config.yaml
n_layer: 10
d_model: 192
n_head: 3
n_kv_head: 3
head_dim: 64
d_mlp: 768
vocab_size: 5236
activation: "gelu"
norm: "layernorm"
norm_place: "pre"
norm_eps: 1e-05
positions: "rope"
rope_base: 10000.0
rope_fraction: 0.25
qk_norm: false
attn_scale: 0.125
bias: "all"
tie_embeddings: false
parallel_block: true
init: "uniform"
init_std_qkv: 0.0291
init_std_o: 0.0065
init_std_up: 0.0291
init_std_down: 0.00325
optimizer: "muon_variant"
lr: 0.00295
lr_mult_qkv: 0.5
beta1: 0.95
lr_head: 0.00407
grad_clip: 0.5
warmup_steps: 200
schedule: "wsd"
decay_fraction: 0.941
decay_shape: "linear"
final_lr_fraction: 0.0
batch_tokens: 32768
seq_len: 1024
doc_mask: false
z_loss: 0.0001
train_tokens: 347100000
steps: 10593
dataset: "wikipedia_en"
Each number is 200 + 40 x the weight over its row's rms, rounded and kept within 0 to 999. Layers, rows and columns count from 0. The size before them is the row's rms in percent of the matrix's.

# layer 3 MLP up, 768x192, rms 0.177, rows 725-741, columns 0-95
101,191,47,197,244,242,216,183,174,214,262,198,239,235,256,201,237,186,168,172,202,214,154,251,212,188,227,223,171,226,179,199,227,173,208,226,227,234,282,125,213,234,160,276,196,234,101,173,200,206,188,197,296,216,226,268,211,255,225,198,151,233,158,210,123,201,282,221,169,179,238,138,140,266,220,201,225,230,268,213,194,213,219,222,177,240,154,190,208,274,254,180,199,210,163,228,246
093,184,164,276,208,210,208,173,157,178,211,196,264,202,214,245,180,235,169,119,213,241,204,248,204,230,182,173,214,143,199,143,205,149,213,194,172,157,260,148,218,237,176,259,185,206,167,250,245,243,200,196,265,217,183,210,148,193,176,216,205,107,143,240,201,165,234,193,182,175,238,221,211,152,259,245,193,264,157,270,186,203,161,266,120,191,188,214,223,214,181,166,202,173,201,177,252
090,194,300,254,234,209,238,106,224,214,158,209,150,154,226,265,251,151,219,221,198,246,181,221,180,247,216,158,190,240,175,268,219,233,188,171,125,157,155,193,215,235,252,221,271,195,222,251,124,207,228,256,168,242,165,243,215,109,194,220,168,263,180,216,210,208,188,193,230,178,161,197,210,199,209,183,207,191,236,187,141,225,197,244,188,180,150,154,220,139,115,136,218,181,212,220,170
103,217,297,259,174,187,262,181,225,191,201,139,199,201,164,137,209,232,150,173,156,198,195,175,181,177,186,237,235,130,134,151,186,264,172,218,200,180,210,164,176,161,112,194,125,154,104,293,213,205,124,227,177,163,195,228,156,202,132,280,238,233,200,215,210,216,196,277,159,206,157,182,213,201,219,232,120,219,243,179,185,153,228,182,188,238,194,160,207,187,237,247,197,177,210,261,139
098,189,287,242,182,181,269,218,189,280,141,146,209,240,179,171,153,135,273,174,172,199,159,263,223,147,259,214,163,200,160,187,312,211,195,185,262,233,261,168,221,199,209,165,174,126,198,209,212,218,167,201,212,170,177,230,181,188,249,130,185,230,184,217,166,229,181,181,203,172,165,235,266,230,134,253,177,133,229,192,183,256,181,158,207,204,264,204,225,215,181,197,202,233,238,206,172
100,205,208,130,222,235,208,197,209,218,165,141,263,165,140,175,178,158,149,254,181,134,199,217,168,197,234,160,180,214,259,271,249,164,165,274,230,203,204,136,178,228,217,146,197,221,185,232,207,145,192,205,210,227,164,238,190,225,246,244,166,205,265,232,237,185,238,216,294,251,268,216,196,192,177,186,202,185,241,161,244,133,231,205,131,200,219,207,236,232,148,158,203,235,202,200,203
094,162,144,183,230,177,149,285,207,208,187,231,286,163,275,212,150,210,123,125,174,182,201,181,276,219,244,223,269,205,217,192,184,197,239,162,211,237,229,263,195,250,179,185,217,194,177,202,209,197,280,207,188,219,128,243,238,227,129,203,262,228,129,243,180,165,161,210,143,197,183,111,255,147,178,226,157,249,202,287,203,209,177,217,206,242,196,168,137,197,181,233,203,176,121,172,248
096,180,232,230,201,236,258,166,167,229,196,306,199,203,248,153,157,227,192,208,182,199,177,154,163,151,214,170,170,137,176,246,183,305,248,199,247,223,173,196,136,170,195,190,159,206,209,234,181,157,208,224,197,164,172,178,170,224,166,107,169,197,177,210,185,296,225,286,209,198,256,169,191,195,254,246,138,157,203,260,179,227,153,254,182,244,204,238,50,208,133,147,179,176,218,196,208
102,190,179,259,218,208,93,246,218,155,229,264,283,165,270,206,167,165,197,278,177,189,215,196,251,195,214,220,213,288,209,217,153,186,174,143,148,177,197,197,213,205,169,179,184,178,213,114,195,221,204,209,186,212,166,282,188,170,212,190,202,229,245,206,262,292,185,186,233,247,159,194,213,184,152,127,176,231,255,157,168,155,162,254,166,142,138,225,172,205,259,204,169,185,212,231,257
093,207,190,131,219,195,144,151,112,180,218,214,194,294,133,238,261,215,211,233,162,170,140,188,161,185,230,153,214,274,146,202,172,193,197,226,198,283,171,220,170,167,235,219,185,181,193,210,218,231,171,169,238,181,225,179,127,211,223,216,190,185,153,247,180,198,166,242,175,193,246,182,214,256,253,208,225,168,218,154,221,146,239,210,257,179,205,230,269,195,187,196,183,154,166,195,97
102,227,262,174,151,189,299,234,218,244,155,212,244,117,216,232,173,178,170,219,201,244,257,261,182,125,189,227,191,177,166,232,176,172,244,221,163,197,89,243,234,124,234,230,221,263,220,156,231,205,260,196,169,193,161,181,248,184,177,251,227,216,175,195,163,243,178,228,202,205,200,74,117,171,194,150,165,270,233,174,138,193,217,258,168,226,192,253,147,213,161,188,147,202,198,207,175
109,182,165,168,233,216,209,225,182,173,151,176,215,228,219,191,180,239,254,246,203,160,263,223,255,234,144,202,173,175,226,206,278,269,126,165,259,160,182,183,168,209,267,227,175,199,187,201,269,260,235,135,176,155,230,239,183,187,164,227,168,175,197,249,192,148,204,212,168,175,212,226,151,179,205,265,179,214,119,302,191,182,147,213,192,241,154,227,223,229,220,168,191,110,204,247,147
105,207,274,237,207,184,215,187,220,143,165,269,203,280,197,189,131,211,247,185,197,180,219,183,183,172,293,160,233,240,214,217,179,212,246,188,252,158,182,151,311,162,193,204,204,175,177,229,151,193,210,292,154,198,158,225,205,204,230,239,194,237,202,186,223,222,161,250,217,130,223,187,204,169,229,219,128,165,206,190,141,271,209,202,196,199,253,171,183,140,260,214,158,282,225,205,237
102,209,174,249,199,219,219,187,180,235,124,171,199,147,199,185,179,196,294,228,272,190,149,180,191,163,154,245,228,216,223,183,159,104,231,186,263,271,176,234,220,223,226,181,232,103,229,142,186,166,207,179,178,215,152,249,119,230,230,204,244,269,229,213,201,185,243,249,201,184,211,244,288,217,128,209,213,131,162,273,146,200,227,178,197,252,106,249,175,140,187,242,179,252,218,232,209
114,232,183,179,208,175,178,240,183,183,223,191,237,121,205,172,219,201,157,189,186,228,171,221,196,186,232,244,200,238,156,180,213,140,176,240,116,187,238,189,218,227,195,167,261,237,196,166,119,213,229,253,140,178,200,205,158,192,168,217,153,242,198,196,143,256,207,257,173,191,219,123,199,203,233,221,245,193,185,209,198,136,150,166,129,220,160,134,181,205,185,221,228,273,205,241,213
108,256,107,181,196,275,140,132,92,202,200,279,209,256,159,176,266,308,243,198,272,196,183,208,214,186,185,207,136,166,214,239,218,141,260,214,177,225,194,250,168,160,170,217,223,228,196,209,234,194,237,208,205,191,178,185,203,196,219,186,170,220,111,231,262,178,101,228,240,247,218,257,207,130,193,169,178,177,260,215,212,151,224,185,206,145,278,151,208,284,149,153,139,92,200,202,204
101,247,164,191,140,197,291,190,195,164,216,218,178,209,217,235,163,84,168,255,141,170,194,184,249,259,145,214,171,101,218,221,149,165,143,162,231,143,146,234,249,253,237,268,201,254,157,244,215,217,230,239,147,226,179,197,182,214,235,241,227,178,233,132,238,162,195,191,196,123,223,213,192,150,185,178,186,141,194,153,173,200,167,226,263,210,212,256,140,213,176,231,156,170,234,173,212
# layer 3 MLP down (transposed), 768x192, rms 0.175, rows 725-741, columns 0-95
102,196,250,172,194,177,191,209,228,196,191,190,154,151,274,245,230,234,214,165,228,198,120,125,238,188,178,145,266,276,177,221,183,183,147,240,163,153,165,257,198,234,210,160,209,249,217,158,177,140,156,181,216,126,181,216,319,205,201,166,181,140,191,200,131,239,202,240,159,205,233,242,175,183,199,195,125,236,322,134,146,175,260,208,201,205,203,153,162,166,216,197,254,223,231,225,138
100,224,205,106,193,172,123,219,175,195,180,193,134,179,196,182,218,116,149,208,196,226,265,190,188,272,206,271,217,158,168,151,185,206,190,221,212,211,262,170,202,266,143,218,220,213,211,220,207,239,187,182,218,134,200,183,163,206,204,165,186,131,196,156,269,175,216,168,256,201,257,135,207,174,204,173,169,214,184,194,167,200,158,206,230,215,260,244,242,199,277,273,136,201,136,285,189
079,163,180,216,241,157,135,197,119,243,263,239,229,171,195,152,193,123,233,227,139,205,231,193,186,176,201,283,229,166,224,211,181,201,177,180,202,234,134,256,202,222,191,142,147,226,183,273,275,216,115,136,243,203,168,163,233,246,230,244,231,241,247,229,236,219,192,185,248,119,223,281,136,202,171,199,146,89,257,157,223,247,250,176,215,217,196,235,268,94,206,182,207,155,148,245,252
098,162,221,164,177,215,179,109,200,213,190,219,189,188,89,236,186,231,148,143,196,256,161,152,216,240,184,215,157,247,152,248,221,191,163,133,208,203,187,204,217,137,216,244,170,218,147,190,226,213,184,214,160,209,193,185,149,175,147,251,242,222,227,163,205,171,154,196,234,211,199,224,190,274,232,282,279,165,191,183,243,233,200,220,226,258,280,180,99,160,137,226,224,204,218,146,240
087,280,207,152,213,198,224,226,233,175,203,203,197,187,203,168,133,244,185,201,235,267,233,228,207,210,204,213,171,172,249,179,215,226,192,254,212,215,222,229,122,48,210,253,269,195,248,229,208,208,183,201,266,192,196,171,164,214,111,223,229,201,172,240,260,181,289,188,214,188,201,193,224,256,157,242,197,150,194,201,201,197,299,219,233,192,167,215,201,172,186,182,151,166,267,103,220
111,184,167,162,213,217,259,171,156,219,201,201,202,190,135,181,195,181,204,197,159,155,239,175,136,227,260,266,214,274,165,179,127,205,220,143,262,191,265,200,194,230,197,255,228,186,201,224,172,196,232,186,238,245,105,218,241,204,160,155,251,104,247,202,196,239,223,202,274,160,189,202,180,146,244,191,201,146,195,171,243,201,225,203,148,251,228,214,196,163,259,220,246,246,165,177,214
083,256,272,141,201,161,206,231,170,175,153,233,216,218,239,161,207,168,239,244,239,193,221,208,193,232,170,198,190,167,199,201,183,153,150,260,209,244,180,164,194,188,215,226,166,223,184,253,202,201,139,206,186,181,168,272,123,231,268,223,299,184,183,358,218,257,183,205,215,157,143,182,187,222,242,204,169,188,220,200,227,203,152,222,172,208,120,182,197,200,164,289,173,239,212,197,140
115,92,162,201,218,271,228,187,155,179,205,257,177,231,199,180,219,154,192,241,170,258,194,77,187,218,220,272,301,211,189,250,193,156,215,177,252,178,270,247,225,256,190,177,164,202,224,193,250,150,243,218,161,228,163,168,167,207,183,164,151,229,190,181,173,219,298,238,254,141,158,205,177,179,276,268,200,194,209,244,128,226,216,148,157,212,160,181,164,215,222,207,226,155,166,176,241
093,283,219,120,192,192,180,200,162,200,159,225,186,267,252,206,285,177,161,280,187,172,244,181,171,181,192,170,147,210,268,272,156,260,216,197,169,173,281,190,175,178,165,185,230,173,212,151,188,214,189,207,90,148,204,202,207,203,198,189,212,206,171,168,228,177,245,223,226,252,141,214,205,193,228,246,193,203,260,206,264,220,173,178,163,150,233,263,221,254,236,191,255,145,169,232,203
085,224,255,178,207,206,222,245,196,201,177,322,211,197,209,199,178,240,187,217,243,233,145,290,214,158,148,198,136,156,249,149,160,293,150,245,184,150,205,236,201,226,236,150,143,246,168,104,185,273,244,153,202,158,160,238,151,210,205,165,272,260,192,210,254,186,174,173,144,180,180,201,234,146,206,194,165,270,95,159,228,181,213,195,177,191,170,216,149,169,145,198,210,177,202,235,225
093,187,187,160,172,214,222,203,206,225,184,263,215,153,283,165,238,238,132,124,249,166,216,224,232,201,197,205,171,201,172,223,217,237,240,215,152,200,145,211,197,133,229,164,211,215,186,225,191,267,204,176,176,181,205,227,246,174,201,217,155,194,226,224,197,180,207,189,155,228,94,238,162,248,170,173,179,210,179,128,238,207,163,276,264,141,201,183,175,183,109,203,241,171,252,203,178
103,205,171,211,213,225,212,206,235,220,254,150,239,302,108,210,202,209,245,256,226,183,283,217,244,204,154,223,235,120,243,182,148,230,163,303,138,221,240,230,218,244,215,169,158,78,161,155,235,277,164,191,144,204,226,225,197,207,221,185,228,182,149,214,178,205,150,179,229,129,197,205,185,180,165,182,170,210,166,187,183,231,200,289,194,239,179,202,197,215,233,236,230,167,192,271,174
105,141,189,243,154,122,294,138,166,200,246,232,240,301,124,248,173,278,208,241,224,249,232,211,191,193,161,192,198,182,198,166,189,154,186,248,222,227,171,170,185,270,186,196,198,178,238,169,164,108,146,176,167,172,190,210,158,165,220,224,126,182,169,243,177,190,181,191,197,195,204,171,181,210,112,211,229,185,207,155,227,229,201,183,226,205,229,304,126,120,169,209,247,257,218,257,153
094,146,151,169,258,154,157,142,244,149,275,151,254,126,178,190,270,217,175,124,202,124,221,158,263,219,199,220,98,190,180,240,183,231,226,191,211,229,229,219,136,114,201,155,240,193,217,197,157,211,135,214,169,155,206,153,194,114,216,233,133,205,157,253,184,194,170,132,234,260,233,203,168,211,207,186,159,245,171,182,255,252,178,282,172,153,247,289,234,235,188,224,144,239,190,209,246
118,173,283,307,222,179,212,210,195,160,148,237,202,200,210,199,145,258,197,256,177,169,230,86,176,254,256,247,205,171,153,226,196,232,178,167,208,203,171,272,185,179,157,263,216,200,177,66,241,253,167,136,232,276,221,161,231,219,189,149,232,165,213,224,226,149,180,188,181,232,124,215,178,193,254,122,246,255,204,182,166,209,209,239,236,229,206,219,230,158,237,216,205,220,237,169,240
094,232,221,225,198,244,180,220,186,255,254,209,172,205,243,159,224,183,182,156,248,193,242,201,147,173,227,183,156,192,185,207,243,213,149,193,162,201,124,232,205,243,186,163,237,262,119,182,203,234,153,163,162,246,214,187,190,299,208,213,144,242,181,148,281,167,174,170,145,215,228,202,253,146,248,211,210,218,170,234,196,133,270,244,252,128,98,149,161,208,215,219,243,209,118,204,190
116,307,137,138,166,193,176,136,208,207,189,191,245,248,229,232,183,177,158,284,161,232,165,161,221,265,192,254,267,118,256,248,204,162,198,203,143,131,174,143,203,233,268,280,229,247,276,183,240,236,194,249,195,137,195,259,247,219,260,150,175,167,157,173,184,198,218,199,201,195,211,196,288,145,201,182,159,93,247,134,183,238,156,211,228,194,243,162,161,226,204,238,180,185,212,126,224